Weights of a small GPT-style language model, trained from scratch on English Wikipedia.
Architecture: learned positions, biases, tied embeddings.
Training: a variant of Muon for these matrices, 254M tokens, 3876 steps.
Each number is 500 + 50 x the weight over its row's rms, rounded and kept within 0 to 999. Layers, rows and columns count from 0. Numbers have three digits each. The size before them is the row's rms in percent of the matrix's.

# layer 5 attention output (transposed), 192x192, rms 0.108, rows 128-168, columns 96-191
092:470481493508576588557577433461453530429510392432548460477341500517484508487560554520529549479494512558526516497576506491478458506487630525460471455522525402479443496484524605529474495441472502482532553491515459591499560439492536480618403469498480496539422555546490405572457513426482537564
095:385544564458545511434544522539503573465506559497589451519434469502492542395459583520500489567492496492446414487516459492497497469497478494475585587453479534499459512557496534497525552439515468464565494427580524453529441463524446529581556453493517553438435622617562532507478555518502545444
098:498517612536574511512444379460493515486526455475435370449429479532505498489472558526435536446531517570497544469465460443463515428454507571487512559441432498522524572504487462471517557490520570445473557507349533464526488516525494475488561482437656534528531502404469538487519492529516538522
092:463516459545480544421531535504479409513548609478468542516481523477412429475494401491554498494504478406499462510376473538505460391518546528498447543430458399509410393452528500487482500417609579429477497570449489552538481527492463431498610521532542566507538457525473494516512487550513507447
099:516485510586466512536552551435492523474535471467373473531473556468530483515503490510564526489494495462513517521525599529466506610535386492506580494478446510524449489490483477496512553519503481535433524514554495434559445498383569507483532439487490517470440390468495539544390456554513489528
095:533449551442560583456509508519561505444491497510494562502476560550403513523439463588517474552478496553378454492650490466529514437512461445447524636469565563526547501440434491455483517581489479483564543537427438418426458515443557596449557428485487447500429511542498452511494563532505496503
094:497500493505516466485554527539512446511441538570461435485497527569525473539554532539536491617614416519505500565537526485466493480540612438523576581490576447494546429505461604494561443414496595468481429548492526580384535567466481432515563498492497449526504496453456493567404452507525514532
096:499394523455548470435468432484540534579510522478482481549583421493503547418535544588507490539558501576500512474527458542502535513604492604402490442424480486457488527463561543589502459453497502505500493541483390491555516456482535524570520490481487427523491458470481528384525519475477468551
103:479486552458485491433539565404704444549525516559463496543392506584522555492447572431567463486519637496451466468565444542478528501579520523567476562569481488546579491560557444495480544486489516484504489447534527463475389548528501397480462481543464481487560427543514556472554557551528438439
100:538486479516502441477488475540424556594474449450540428497466524565653531481489510548476462495469502496432482482379522549428524452449577534511444529513423397530547525432528557579430485527565544490503497552465457461490534474472523517558565544503431512528442506347489477442507469444584530568
094:444455521485515498479515510459458499503388504530521453446510494498502518539452512496558635472506596529508464499507596432499447477516449411521546536414496546460535498533527584479565564481400370487554502394472475475547482517571488383570503494609528480511491522443439557490559440428522439445
101:494453489379523484478528518478479458511520524495494580448494476609509498521531459540440537579519522500458455418472554508460529412452498560490473422535513467429451610509552556477537524475556515539516610478442586465518491509562552571457527514570577483448588539431449500529599519530568511479
094:414452456542480371525466446478437512508590452502478507504462473530481514511416530456497559420450489482476529536547467497561568552496483446553445515552513486520528519509638452490460508430442468590492529533484459490558510502449514563434433558506505499531582537415500523481549464465536381574
099:447472512539434540454599510482528503507535538534519442434558516398530480470479529537509543641521491494515499490566528591533432565482488539514460436530528508507480450490602451563543490497513487542453416500576523457566531514465535555483511480502557566394522465478530392451482503511492508479
093:510532400528535545480532587573476513527431497549532560609513564476482543507534526527529439557485455531554519466534534476484557453466554524447473379579440443521501410471439488520526534528521510473471596498537507425514421472581508448463406533483491458470546549477464567513527517426534453433
102:604566418466440553480484539520607537490581524442555524438485487583556444447507533548566553541537571512454485553506449561570483542452540612455581429456485487467568452493490488441486481519448482427453469456372527632485412445434601495406539518498485379489479485537518426445480500439451517541
098:524473531536492629535420448513495505650561513524475555468450457472492440571381496554535487474493478524508485512515580591511488506494491466479546471470429466516480408497513487580516569474466494548505548559504476508408601537520486491553440559584440446452562553435484463532463533597566444538
096:467527352641547536571459568494555477572532454564567574467535533530583457530550511545431543484470451436581450456504623538465507589456494496509488493519467587555494538550560442530459453477456479501466557531419467463459454491506481504429498387495484460472562465528467507447528552514546430597
100:567505535485477561573511445443522489484640561503515499601512464580540436450438503518484397541424446512556473522599537469466496489472543522544489457530536446439552521512557449541570502457547485432491562527562541446422457461510463485464426468455480464588522505561476527521493530453468517439
103:450478380447547494511448543503568517414452515472468556527432490412521398581512467601544499476386537477496539513517461549515530444561523489447406481435467533494437460509477461537482511524378501447501467478508467525466526549551536462473466491510510546563550458505519468488524423562521542582
103:577463532458534460471588501543487565487461432495471534419496455529470589362427543526471474514495512535475453549467472526407552442464511517521440462493577489539514470523483374557533539466451369480609470564473571517446522466444494436481499526458441488451518483484515443481464562543470437514
102:580518469489374506398474556481482503511485411491489497570391521533517453495525566551370504337426493504474514467467472536484567567593517492518518433453457603521519503482542567507479544533573558536451509541445475418503507523458496476479475535473518532502554448504445502432464539470498567457
095:483512416598499510478554477485559424426477510605491449559599434523473390478420471532428470507475540509570462452497461521603473521428506509475619525486450476495491497556511502475483491495529548489492532523479498541529540569392386553553470504553486596518535480525526540462568593527518425538
097:462551525421437517420527484354559552458561529513510434536335478494451433551433551517465515567463569489443520432478514435550382450482502467535498588514470546439595569504575515483565429442524537449544484499537473486429527431510515543493492498574530465375473412466483505440462543542419493581
103:520589539503450420518444478526634461504483451483453405564521478549449563472501496389483537498467529471588516517534500492524523546571566536455554446451467559460603549462430474519507407436518469586573518481493453396494493565409490517571441503463525571439398449489564521585571511546443454488
095:544457497451514489577473450476488577519463487473474477463566512460588482494521485516510519513446409554452472511509507492461500407563514455472527602597478466538462553544458516541440389562505474575511483505471523492497562581482592507494424549412448424492399542506549484544570442536398468450
103:500475527472491488570524544465575416481470457459479517476374425452520428463417498592499500497523484513523501569525487500463591458526515351392458469496431518572516487502588521505452495483540498476571610542456552599514536479537482469537545522485429513538445485491506556465606425470518388438
094:550499522437452429484556528501456520522576563456474472533440464518487485526452545522532553459538420516511504426448510419521554526435497513430503495446619478439490479457423461479419511543448465563564530504435500513443481547499505516488526585446600444455431577546489530541482515476503505403
095:469471567410495493538486603461444526517545544457523482518574423504489453447506476523525478492559500544534400507536475583489422521537434496463513502374437564476444505441589500450525603470441526516483567573595513382531534534527483549575522508572501495468438525488493567467514491347565490512
094:512415494516466536458552497535621520521511573492578478455424436475552500478526532562488530552473460537545486487482587529454564546305489477471441497516491505524423551399498551491528500554531441472542404559531440601538508474546417464450439505454480518553465503440522429541523455583547424520
086:423439534519561430482546506507445488430474544535539463516537561418487555420461511467500504493549481536516564458461484575502553479518501529582407546590511441525582412450594534583468496390619595488514435559480447539504477430498433535512464500514574419439477554503504514497470457464504519498
102:413492519418551557446536466474472503445517452518591452460467529366480525507409597486568438528497537489463485539487511463523563584579498478498477462531563518453543504444423479485554565616484539491462504537445562498524581576607501433443482499528521534506480489499555438459513453507541460473
097:470458463530562562415582442616552506475469454603491392391444551542519439429456499518535502476504615415522472467546465623521502518489534497412513526511487558450545466485514553521550436464449547452494486438474540476503574484430530481523465471461466519496488476472421530482461503546472515576
100:445449547483465520549472550425517530596446492506446516516541442433454446452393572462548601523487511477453560495531581452462387478523413483608473549530551440471432557572593518512501546475541537466572522483503438550527386463418545475470527436516517538439437638425445375447484435592546522488
084:478552494556523541553475485565530526549477456552552515538520413474534438530415428487578588444553564450521479542484509501483528523558429583475472437385513621536548547472552425458501509449533492526531509528496524369539498466556519533536560449477482477533554504513487530441618440500396419563
089:504409477495487498457516500437471477446559589541510484522476530564528455498510476450481484605538569474442511560524494498477565484401485500495450488501519542373423513443506554490540476494528473513434533439468536545466457582532511484554559523508518430488627438532552513522475474581521442541
088:497437482544557510439533579494598514437485477494532494468559432609521505482683537517481480487485574600508425482517512624538465487541488516540476477586485524452465620481531512542510401392489487511518463544454546467469454531545440506471570484447497466604422468504464529482402438554550507504
088:498512490477442435515626462510583463563522506404508397465468480441547486491448414506476441513410466440514507434477504545483512502608493455430501510468410478477538487526530498516450554443455509568535513475479513468516492498408501613448560470497467511591513567496454480497516479348496503534
093:555480531445425485515528546506644646556477522485543518508523604476583508493480486527496484486471435554468460421619466549487490498594395509475521593494443439627454501473541520506525466461489533442462455489525496489454439577534449515499611579537451551439541465416585460442465457568517526525
084:508505467498445549385459486549447478494478475486536486631594476516548553439499417514517450520499536452463538550587476544489432438405549493417517450473511564518490514500553517434521549512509507452451493527496454485491525399555513526491448514408490509462508468537604462378547526587510474481
086:470410496538502484483561484468555395461460591452441469507406390487464402482546540532549594465516523499471523564422476469449427528505504508519499573533521468507470436541589485430425485525463584457514550388515531556539402530511504433555561555477482497559485541538521532485510489519421526582
# layer 5 attention value, 192x192, rms 0.0992, rows 129-168, columns 96-191
094:566504521455464494602426447434475418518504444512513491465591538515495412568553491536491487446516469477574564524549463545508496522532472454455556468595485532457521435460444516522491542475508552497473552547476480468446504492520476422463479486473519484531565405423521425435490560419575428589
104:476532426435338540494544547523466458506477513470547634501504505475532455558493450490558580472477482469485513534517485536596491608565415444502501492575559468466454534489470538470446459497518397495481415549527486481519486548538521506481448570477394469465431463480551531577452456481522482434
098:542401544455566520527488466408453512464496426543539538447530442557501514503529523445476509455531413586451485516636596501498587548527525532505500516547510634467519495537505571584574479580443477471508430496472527411499399516532641499559479537491446470493499604481466568482509480474496513420
106:564537503545431568498466363575473511529444521473621549433488474459607518450509517432480489497453497505436552446524384535587464456491586603490475500431510477476497494497480476548500428443526488456519446476444534583511518573582488482468513409466534483467553618420398552487547475493450467552
098:462477517530436475527595411439438470507543533490521426514490421505617536512521524541505551492408455473570527563434522509512430569491476551520539454559452456484452507427582546446591523402576522436440446460528578536540542457543520431552432613547517558479545464533495486502499448453457520461
108:559438421536486547545498393433460537498515465420557582522541438496473533364481556474420508434457535497519478404484500507527550494444418544473462444451496543537437482481576394512413485552487416506566474475557509372579438454572457534480438472460527512475451477574549527491565545442554561450
107:501554606488416606505620571472464471479514492474469547503495552574490425615540401417460522488414499566486516531380505512439574490455475437536481507499450551591498504425442538441469462575477494531518508406572539516492443476499490523465482505501461485467536616478540478500494400510548518489
101:513465424501530533567463439571368546537531459420565510503553416437598528520589478606427561463490412533515525528495443470513491489415546499526584555457574556492451544409489525553525458471453498486481492539436561568528541455479538527509485549442466487539466541414521498465528468419507446532
104:491446545562526499574417511595488472450510518515429588444499484437421480486539543500473435485520543511528574480585497485470504462502405474471563431486503513461466570511559472438555528372399484621480551487457582504477483558506474459481520475468476471358605522631504477478395506516428466468
105:495583542538463513544533513470543562601545455467521568499466466453524489514539502524479497507535494504519492487550349527528459608523448561475532484537552455522515502471473433520579519558541571500490571505599501538460566464433484536382452507325520536507501569537469440520462522514415550544
100:401516557545543490563455516577499521434553462506456452598585532469486535540504522505516581427509433478507556550577427578486507609523547444567501527524485544545611472536423491528496474556473480470402408462499361509505405468476518452526493585443437569464459438510460504476451465523393558485
102:559480525497436592517504544425559537567404573479481476487470539518434415507433391528522485544541459453559548505514555487503475509598508487442491497456426497510462529496416527533623570556597515471453535496497524517517485472512443539533476504445547504499500484511437447533469466568483577459
096:527476500484524489502479523474533574491491544477538583532443554508476500503530428426485537496469445525432465544518511471545570486466480534567518511500466551477528528487406607441502545531531555437530536527449509520464407449463501409517482433434472520585521488433484597459522506467542476575
095:550474486453468527529457451530562424435551471587460479395501519508542540538470560457435581452593477469443408564565513508519489504565392527497503548479461446515474556450582624570556443538515407386495434483548508549491527560452509556524618516502504493552470439461475437538530496534436537542
101:485469518482554405511544442567354531537457481496496478522551512417467564537531488490438498513460482457465497461552525438389479437491476402563403536511491544513453508486494465595540487532470560552530549446667487421539505558435386471568494490553523517511455469495486544511581447551471500516
101:499456453576447458528574523487591549438466512547564409510515446515493607465481478419481499592479518543485454430480470434440452599436519530495467487475610600445536613523513555464483479500514510494514482487415538521466473502499469507568441426433471534527460467532562607456491426495453588417
101:499511553494509387350540375560520492485434528478395459515545460480465513488510438463611506543499519586408548536426426438466523390506553493515484480516515469531528476450463457528505510543508519463467511454611537518381504468486484514525535588485529554534455452501459462594520480427484509432
100:476479461541557457452551546577472539582379547454440495468493501515452605514586464493578537472603505543434494462524541504468556509541514472499577543525531480531474523489462569516418500451477495557453454446466443431620556479453492530563438538487482453430564571428467466506488495611491511568
100:611544544506443481521546464501490575461532485486429449470481419582499541485468518400450419479556453487595409455541515429523473569478578443425511546504496461418506507571536497489517480536570517588518516562537441535550539505442507505543563587513497421550412603515500535488441536475535481438
107:409463478549512464530373468535574497492441539475533538526538516467549510573462400482616522506515540487557541485521528470534419536530554399437529532493484444538503483520551617422496530487574535555352515434544552449573491484530505446460454463535597540513482556562496520504517448494558584537
099:463504598448525504503503505468511411489599525463489551374492481479484545445464417504636526633582474578514532461489416555463433392513516518469501520587545514433421443424509514528522509525462465526494490518560493533462551459550506531546482460479527461466554519463591506630526472536473448542
092:511486450459520486565397560517529595560498486474498489531437599443515585510518511439623511482553553495510493451483514432478491523581529553546480504485476504511450588435530523589486538572506417475453464544496577448465387463485506546506593458458468452429504528441488452638520445474538481405
100:525455530518531472567556510558485471548445458480496526489567491509605532481536477513571534461470438506480526517492463556498556529489475548534470528493492538498474481522399445574469603470466471541495444476510481504548417580569504360509468513490460484597495521547481515518479504454564430448
104:492387410524548520458520559499416498422369540436586531452543501528494530493518508582528482510536522555453523497493472483455492518487461491363439512508562394563414484582592574502521641522581553485482498460430472637493562458533565491457600461494472406493531496470464537528557519484526479541
104:592594417498364480551500512534482516507470527597554465484417522525384521519456542523492526542542486560510527499500504506553484542483505454553453389475563477503521512459487505485474601502452590421407475467556482563565494446484406551448566521514541573403565488429415565477471536526525478496
105:538466452529533527526508486529477592475458496462428527500554555517464535571542470467469515541522471495385534494517581541601379513485502661533526547533563500509441516479398500467502501567516491530495426481453458423502472514455519554521506476516566453482545552466493413500498546498375580459
103:516599420545478594485574511434537505468455469509583457504476482491475542482543474514532547496471491558530461521524428599524478430489443413593491464514466491474423518508517588501561454468594541454478469445498477381505543524481517529540486500518438532547571423447573458440510477516423512517
104:508531405618523473417566507536488499443448489545522538417516576545483460539477465512514476549451489461482595443502545464481548478477504504505508437580585429630575548488435518552511495466449543492469454480385517490525494523502504492521463427412515494530451548492448369526480490534407524514
099:497556493482485482461417443428371508562510518464498551516466489421463496512472542424509497384513550499399466538561429467584528514596586534521543460505524559520543469567497389369518501400512578565487517556438458452484521566495542516630540483552549514458527544617581479568465487411466536468
097:556580457490461517487483525528469466560501487537501559466477478584502453509601473534562408490462529402529572512570535434494579528509429447456574513462500582536471521551458511383477491567417423479399557467536571467670500554613545526441517499508476491542564519481528491516594615574513438505
095:592497467530411456607518543447484564466466522504405519546509468530538472507513378554522509490447467500505559539594486545411466404512523559511488514475472461537394524506562555477467476485515495528557464517486486486439433481440547516521544450477469506547573448524521556502463513588514560522
100:499487523509464426516515563489528570567583503436540614483472445453404493509495490433460489510440424542451572508507608464372454600431550486485460500453482481547486511493456540430511501505520415491437436567490525460434447494508519445448485531498608480575461525607503552485567628386538454510
101:540500499535524509467550493467554424405459497542437575512427531507510471553509457500490438542560517580480395508461481505619537527392494487471535510440454490525555513483514494453438471445472525454478486519549456419560546569553546625451552564538562465472539462482566559517478420443458518596
089:525504511568441505413501502447525504515496372495514478506443468582460558487519515490396503574573422551536581484482492507541534496411394437652452463501473483437514511466432506556472475574500467545453499501532518550556527548406504454450526469504437566450554484567530524442377470587620583449
082:486538465463453513433507414502573482476445432466592435481550562545524498513502533530534458378467457530541451424434533613525461507564517486557622511505549456516522490586500480608467466491459580485499556483493480417549518442549523444425503556488564521448439585533445405519579564528582488471
090:553556467435387507550478436522545424553561474522480465528516517452450454532397471442529507472481457474474551547522450457401477408427437534496541573524492514449518478576467461473470565550498553546523479478490546506530583490453565484466506553558581513411583553531482423473517609454442470482
092:530502480544548478530400613485465519473496412581443500531547474425472480477564529517483427438440429464385527549419561486469446536427488577483595564545579552424451476521439511463456505541583466446447503531545517541475497528462448476409494540463511424403494385517521540510557507467450564454
099:518526525489595368432466519335453425521490515473440487510439478535385540559511480560480481522521442461473494630535512455483508509454502553452567486531451499386555481495525530497545532451497527483467575428513492503553496485452652575571466470522528415534470625584534543499508503517487485493
092:454526547510459436626543524552480489565420478521450466555548509523491470570488463521480552478551537484485534415477524505535448600426547512540504526448505533470494573494446566523546534581497463451473551455495467551543462541498409411476557461522351478505506543586373490494518442489448485505
095:479433547467496557530427469551446533381512491575514473549527582491466529508489453474414487500472502528476425471545544516504518607543488423492528483485589475536554581528452551625572478490488470475428512551499410441542567483490527540464449471531575524413525389445441546546422522465536523507
# layer 5 attention query, 192x192, rms 0.124, rows 160-191, columns 96-191
106:547461448464513444544549434479470536563536444420497450455398551503545544515508496460563552443580526529429475527532419414509505509495491494459506412610525483467505530479543465490505488469561545437500479512396528415486523448523536586526637496517481591467489463538564536498558485418404453483
102:549504566561528466564529519455572506564526493547442525454560529433440460450376507464470557505510518482477597528511506479500567512520489509414592621468427451446589518371404593558512504450571509363533448476464478502441430480529486462513456592515466462482446528476419464441483503543545530539
098:441490522547593453573483676482486439423494466517579561539493478553470446489516510516474513459514421490545508472478404457513454496549592485550563412375476483458436491559544483491466603438376399505476518489509522597510482538486507499583532503540427494561541515582553549505502603491499520456
100:431484606507537575501444511484494488482531581533526454463484550534498510514509518427602402562530475574516449457468525477524493562451479518458460583489505448520465426519582549485449473391478489470538454539542516482461532481495520540525391447490431511614470539439586488441500527653537501567
100:450494525533528420507550445548441408492476448495529502571455551424503414518450608490428464485556489403442563487569630610477522539538515535539519439453540523485597562543558535445538438519520513587463507494507476495528431499487581510509395473514576443512526536544496446557534503448558504408
097:505380558523505552436453531476502522547453484543505479563475492538485544399508544534518484521607541475476513559607475391515454446589505482445517387470470593481508530471486463485504602518559496490506499562465456470507544488529520454530430494566509563526509493476524633497547503525473394472
102:483481544530439504425429508460472473546537512547519470491523460430550525469483477440451595549448473504480559448413505525509516492455555517450524466535504461456454533537482473472506491479470515531498520487506586487513536416478490463455488415491572441444552528519580452413531405490460500540
089:486530529589482456487495492576476493587529464361490443538528485489463514417439450513563387568447537510580489511456526527554397465526504616610506484486426532496521466501511592475462446499524523495450500523465454489608473456447417542536519511521570604479498530549453559543488520403456463492
106:505537487421505438551435583462520587548441496539648504406529503505512508528448431544508391551588556605489472541510449525443574504480512590534534584509506545425549546499521535555484485518533431549508518480496464490454603530532532484444523525481526430507571437489430562458496493528506489422
094:490498534512404525472424510579495471459484478557573481480552430498544490548518580527471449542604489495585471590420424593492456435449549616481596528408486457548516465413384563506511493514573449485469542519457455538597543544510454539543612487513408540448500463537510516429516533480519461462
093:469527551509530489416505411494503572564388541579497493480537487506496510481450499507462458532594492518511531529497504540489520494531520516415530507514534575529522481517483539481456436461570475502510503445495496482502540426413468501469450451503494467593335510492454537398356523440492464541
098:562546378452473425542471542472484528470495502551559443453479493496458485471487471520492545493585397453551445479521501596510482529557601551490479445489469475540494532474509475449480516480522566500454517491535587500456563532468491470568531424581536477586518468506487549547514521395582416536
094:486417398559471454523449448457523342430453495483564554445438505521518519601518559532514524433561542538541481482523588459515500447553542488495457487535477522457480612551507471502484425530475451494459529506459595561492443479546533503548519441498439523554485490421453451454532514547544488439
100:471546507512549435485493501463537380536488617448537495590512503624556462544434494528515479539416594529485430461427432509564519520468503487505575580497404484507490500440564519588490463520561550455570510480439500528489372510458512481458522509447488470495457399508537467450529490553520372532
103:509462524444491371494497533521491529552482540464555426430471541527530558423502456516548449388506450425487545547545477541563449431427480600515502426568397501431510459527422451509535587480496491507455421496467475445475507514418519544483532501656472580463531482474566424496588491498460574521
103:410539463550527534520544524440567522454575451492524462515535538500526474495480450515578546432512454525510468477526443464500530548543470437374551517416406585504459518465446511498514557573464423414384566407429473521464495550573503514542478406491517481434554441484505596493490476605432465472
097:496568451528537509565595471386490495519527531507508465459525532536556452547478502529484512628547493516444489457470494455543552534444503484455539490540463517507503365394491481484516526437420529536547472444439506579494562513425548535423635534438499534554615444429475536493374417537645468422
091:495555471581538477516487407500552571414545452619508608484510426556508499511545485490397443479454591555532391461559539591420434470485505520508472438538481493456372539485533546551470470467562446499495497529476521477466508499411554491440375499488352490544538485427574493533439552504498473472
108:523471455567476558516542468510530432507477542519573426515535532462520550512480511463526485398572482575503508558514530517466512431523465526463582562450483569549526421615457522433425498597493507553395426439573478596445431451473597439534505475415410435529507414568499581552476548531506534509
094:500457546509437498533450496527467508572488501529485494468559450557447549477487549455548495531416448461446410534433614482482517487477448535615557537499522463562475596461567512397616604486533520415549529367565519492488460456540510415532531544523553548508521517472460515498499464451514434519
102:512545510530497561519447520529494520564467408513500530494522435518512481492553507494471514509456497589550448429547623488454470447530404475458480479538582526377426499480441452532522569479543452537573510560518452465597475453486448548462513455523517497483474529497491475419579413563447350521
094:460373509430572464452572559496555464537487465452522476446480613432539466528470517489452533406450407459471548497416488535469456475555524540470476447582461474544391485485516564549486453463505553497496580493475523526536481590425385403522468522545532584484523479511516545424566515571548511461
100:456478502467518598548528453554522563542585537415444512549488461517492503530560476445506520446542483430536515457423494521526528506500566579566460420520556529556519518520535487494500542421550514571559564469506504440568557377470470461439396510548468472540521499436524522523497455457564422469
099:541538498430516486500463501485479530513483494464573404477512540494594483472443466526454480490501486463437508502437470493465495466575476479565608553506451480548534473504428515463547503502575444427561560531545521404418494619481451452482564501461533523541500557497563561565568525422554510528
093:470370490491481521555490503427424521562495492552482561474534527539500499592545557635551491588445430479485520453450536476541553484441511409533514508539577483530510498535519417495539456507467484494442432463538535540521528562421541464477475515445528539557498482545433464530506488574463390520
092:511489548479532505649515513367448485490461541461540503617524489652484478482510535533502487436505463544428595586495483522493433479446450555576460385531404496501451478481563524531443477544459505424467583500532370497513588401508552451590512503482511521581492490416540533536492639474477583505
094:477501477505548481534495556460346471458538475554481446491381552432457478422392434483486408432414561576492503566630442500538451524481516515494532544473368426430606511500545464467604488495519595480476543506572470588517540557521393521456510511479490582524559445521465432583500587512505513529
088:499477558463554515463554560466431410481495611454509483411505587476546472522486484526589535571430544510488424443542545505490477571437449455476525462484547606486504539592503488468519482548442550558508508450535579372424597578508425515463513546579503453441476531521495482464460495455603451561
092:478546510461522523500544554399531472528499416422495573454501584556472609536484502479491451485548448501510492468472474578437498447515550457488519497463539489548537424537522493517469542450493465546493584540501539445497469479458514471515494551499564498467483458387449570484490489603518538463
096:371506511473460595452540490548544512504561580511491525582519442440460484519590457508415493530506428483481466464453456531494466442501542551450491559580523587461521427502495596524496474488490537510409446561564571467517476600506488515472566509508567437479604447566475444589485447466529513485
091:399416480535518479495511511558451517517384472497474452504552540494515464505438459505538497559533428524499472498477507498526512465482532435494453474586495451504442554564507505488386472550479470489589433534462537525501529468507492478503423586547489449434458441605522556482549544564558445531
097:439436444505504447503507498497435528435472495547501414542451489588540492474511375557526492513500500416468505560554467510584490543555551445453578577573452438522488382496488537515485474480490585488551519454510468430496538442496519481558545508536588559494466491497532538572513515490436433518
# layer 5 attention key, 192x192, rms 0.123, rows 160-191, columns 96-191
104:458454497507449472520573497473475447620450562416477589413471571547513518555621563486501556477496441477490498529452467442511507534571521536555542476500459486465519495503595487497506516529453463499503478566448531453486483475510428490454478488462464453541539492513490501507471516500514473514
097:558533539469410492395502574434549412429548563473524488439535556464442464433361601474445511597510498452536501523496488488469542450553527473542413547541475437546526532483532582528459395527523461505541543404451582521455475481505448535516567558521484444347461517470457463514518522422536526566
097:465572482540551512606474514519452492502491437507530560457539564582522519481467367496415512480533508458477522469415448319545548509524518522486566448465500524506458447535545497479452512486504438569514553529434533489485545449444483569635456493507481523653508515553495507532470587461499518466
097:564508515423505512423504475510448538483575529391526427490526575507527470589595557467493433524495467573464447498398508471523425419414517461492435478661503529494394449546539503575482520433473508482529446532492504458551558471480516499537496533594522539475453464476565473498469568534505449632
101:444410546509498481524486486520407399456514390495481577597461497446483459550407369453408479479514562491403624434486528516502509484516565408550400494528576550501488554407518549492431480498391532527410513418561534520573458548602561490475495425371562435478488478569544507480500464462539457445
101:580448505526447555515507527484502481558456441498462536547477542533470506441475492432480479377489523527516468512477469469547401461565488399412541443499456642527565551470527561523431491499590495537508547570464490497488564519559499482545453531450517534461501490572504548567558547527373457459
100:473542494418443438476559416440418545501556573554501479425510480514519451504568437490552501553519490535476466507416471567463519511446515491572481479550501474483490378463512520533528500507477526553494475442593530499490470471425547420489494541436609552425598471512441476445513496509527658540
089:418513540592379507578477492524421426553491439524463515468510434491464537352432453444409497516493522543461470592437462573457570521587549552479498525617481490450532522544389515442560560490472537455579482553557431501619521494527476563463550527549549493488488488514493516443491474418547406494
105:467519389468495490456466481417472540581442545531590482529521438518500554468450472543524425548518513504499508514544477539449563505481566546459505560506629557464534575384620564555482428517508497526510534520467532563382445481540553393495489550574454543447640374523506570498388418427532460458
091:448565560571419504443468516516493592579485575551539534527509533524509527417501559511459380478514508531509411466428447483416444422505500476499523482381475500574466465456467539497511542526556467532478538490490449495511521446521614587537559494543541465468442552518466508375452498493526484518
092:442552519495442553403518471462498512458452426534582469593471384439488539511417515447412482532499543526523538450464473630527486526522462552521621517509534508468523444417457512595449476488573432508486416455505562546455500511477500449571463474506517477503417557482443426514387553541489446508
098:470520520444501461540519529526456475513564494501605496430494547547438515402496359469574510472524454461481515455518411506475450573526496535433568439453473509557456523468452434510562478516507498544557444466472528474512607508460503571493549453510562512555561471533457556455485386490571403494
094:475484461525600469513530501455424468459568353482597509454604551535404428577507518500523532493523573465542431540460552470498547499450498419540500529589495552482499436541445521552461385483483439487535519449492526594512489448567530500468579510451544505536515530490537454413502373469486485565
102:508555499495486481513479503498613405511617600485564426564532502543500442496465552523534486565519511495531505603462494488533600439509425559471496591556481563570531560524514482489525475432593506408498524541466468467486452502424470468472532503440564475479474468431457496458419562521484447565
100:574462566552619436479468477507511462521456540510449511480554534539617504417547458489501580530499493460507520424537494543519455544464414540499520443530399410450481455486418497591483636508464523497485395560399490451521492506442440481440515499430447460474565574533481432568566543461530537486
103:598518470441460497499515492412558551471576529479524454460506558531561457621574505527433510499538513407474463483536482412562543601528476532400550580500472417467440540474443541462511497578537466393473546436484545505366547537456499428523591473551535494434542449477577515553498484476437409533
097:543503425522546468641475463431449454549505589476561621544539429440536496525477547553513432588549471483498382527528425430589531540502475544479506554456488451462480494426536571494517460465485427511444507435549530622489514541447405446475509516545495540531514476422531488529459514466555492443
093:487531448513543452496466410562443555518516460623533548471471475536376500495445493461538480600428489577513422524544507535480547536423466456436544496528509650484490508517502562512511527510480435455563495514479443529412463482470503458443417522423385525537547568501558424492485444501494525435
106:502513486535461581485440479471505501495460587480520444507526489539530513457497506466522473479558497578431498476504545430511573553481466534502534507424544532515515487602474514553400461533555439504327440447498468564431464483427500494587433451557469449522447457553547512614567506477509444540
091:471531629547476489496473516496505527578496468487496425520589457521526453437577546499575469522460510522538405570447503546459470497569531445619533486438499449576504552454538541422596544503548531475517484467549512482475409465605498500469426467518548515510438374476501525472486486427486438550
103:482573586582575560443524618408537514548497523532398523452518522498535516416489564480518453573536439496522483435533622516517463511524470461519402520468625501493484463518504485528465536484567505583629472548401502528504438429472556474438439505458598454585510433449507426438456510508596477435
094:491505530451536456492447530503488507516416544575473491419465529494570423535507488551535492432516500481401536497456483448478506558579449569613520446530549451492494425472464461515486258425540472473535450543539562514455484518485449509548490543538478531494494589513526492535515509647491388450
098:398475463469570534505553463505418530515556509476485534530491465466498524530530480462514489455479486506540554533453528618512464576567423462553532472480565437494532500562480556505483584440525516573444558421516517506475524409530472500397420423527498473556437475409497471597469487513644555418
099:592514546508478465513369497452462535528484483534510495438501561521583469510470459521473454490441509502442521536494409448451544469550399502607644564510427548510512499454474527516563558524529512515629539436483529496441496594496523424496586462491497482551475500512514552547480452420506533547
092:513459462529500608507534472487521465511542465506504466510647439549510457608573405591530451559450478580544480393414541545506420493483507460531493550531552474509515536479389448556469492575488530525462562472537560496493588537480509462464498543456496512500458469586476493535503478477561415510
093:544504520463550430486527481491468420592473351543527434572531566625477501440529532452495525521549439548429477488472466472472459523474444570464537446527451418600514494527499405462447505537547539508544582483581429494480570509499501425522533460560437421590491487405469454493464472495474575554
096:576461515473474522438460469500442491489471563521501414554417488473462494419480430524528508430444546548500543444603470487594523477525486504537503528422414494496513542521467408495487419445512587448496542469453486522483530536514508489512492460491540466471466502547555574551459530488491547536
092:458504528559557508519477533447551522432466526463593464374388536416570552587471555470558599495468541456492508458409571508499489536426552523565507544492517553515555548585497469454511489544449546555418412402520551463507449556518385474495529530534573494439536553449453522543452528513532467496
095:480438547554645499455556540446554592530521436491496539458562462584483505485413517498428441535524464489590448523593398540543494463519386517479563552481564455534617445452529459556519543475526514491454524516499533493550420433532446515457473513457429572535366516530522542466464428515545448474
093:442493475511490509514504411622493541506538543548531521569509456373493495505487411531501406485597484537360578465551490554449463497479508497418534582508496568447480488521482561456524540534463533456416414507458533511492564597468555371524572591480555463467503477482420542482530536469551492584
095:478531496595475477462520539602522508511389512467486422428584469473519477530521395488539499486545489572433493545507496506535505478479503512447470576622538491432438473512476511521446510571493462569468465530471515545404468542534401535438402510507520409479401532535563465454572469578537494452
101:428446493541461469433445455525367519448452606565492473511485576531443524431546508489539529520514398419511499552439528453541435472527485444470549538515413463580481441584411440481525453523556444564497494528507498439483518458479464504507552467564595516461470519564564483529491529552489452564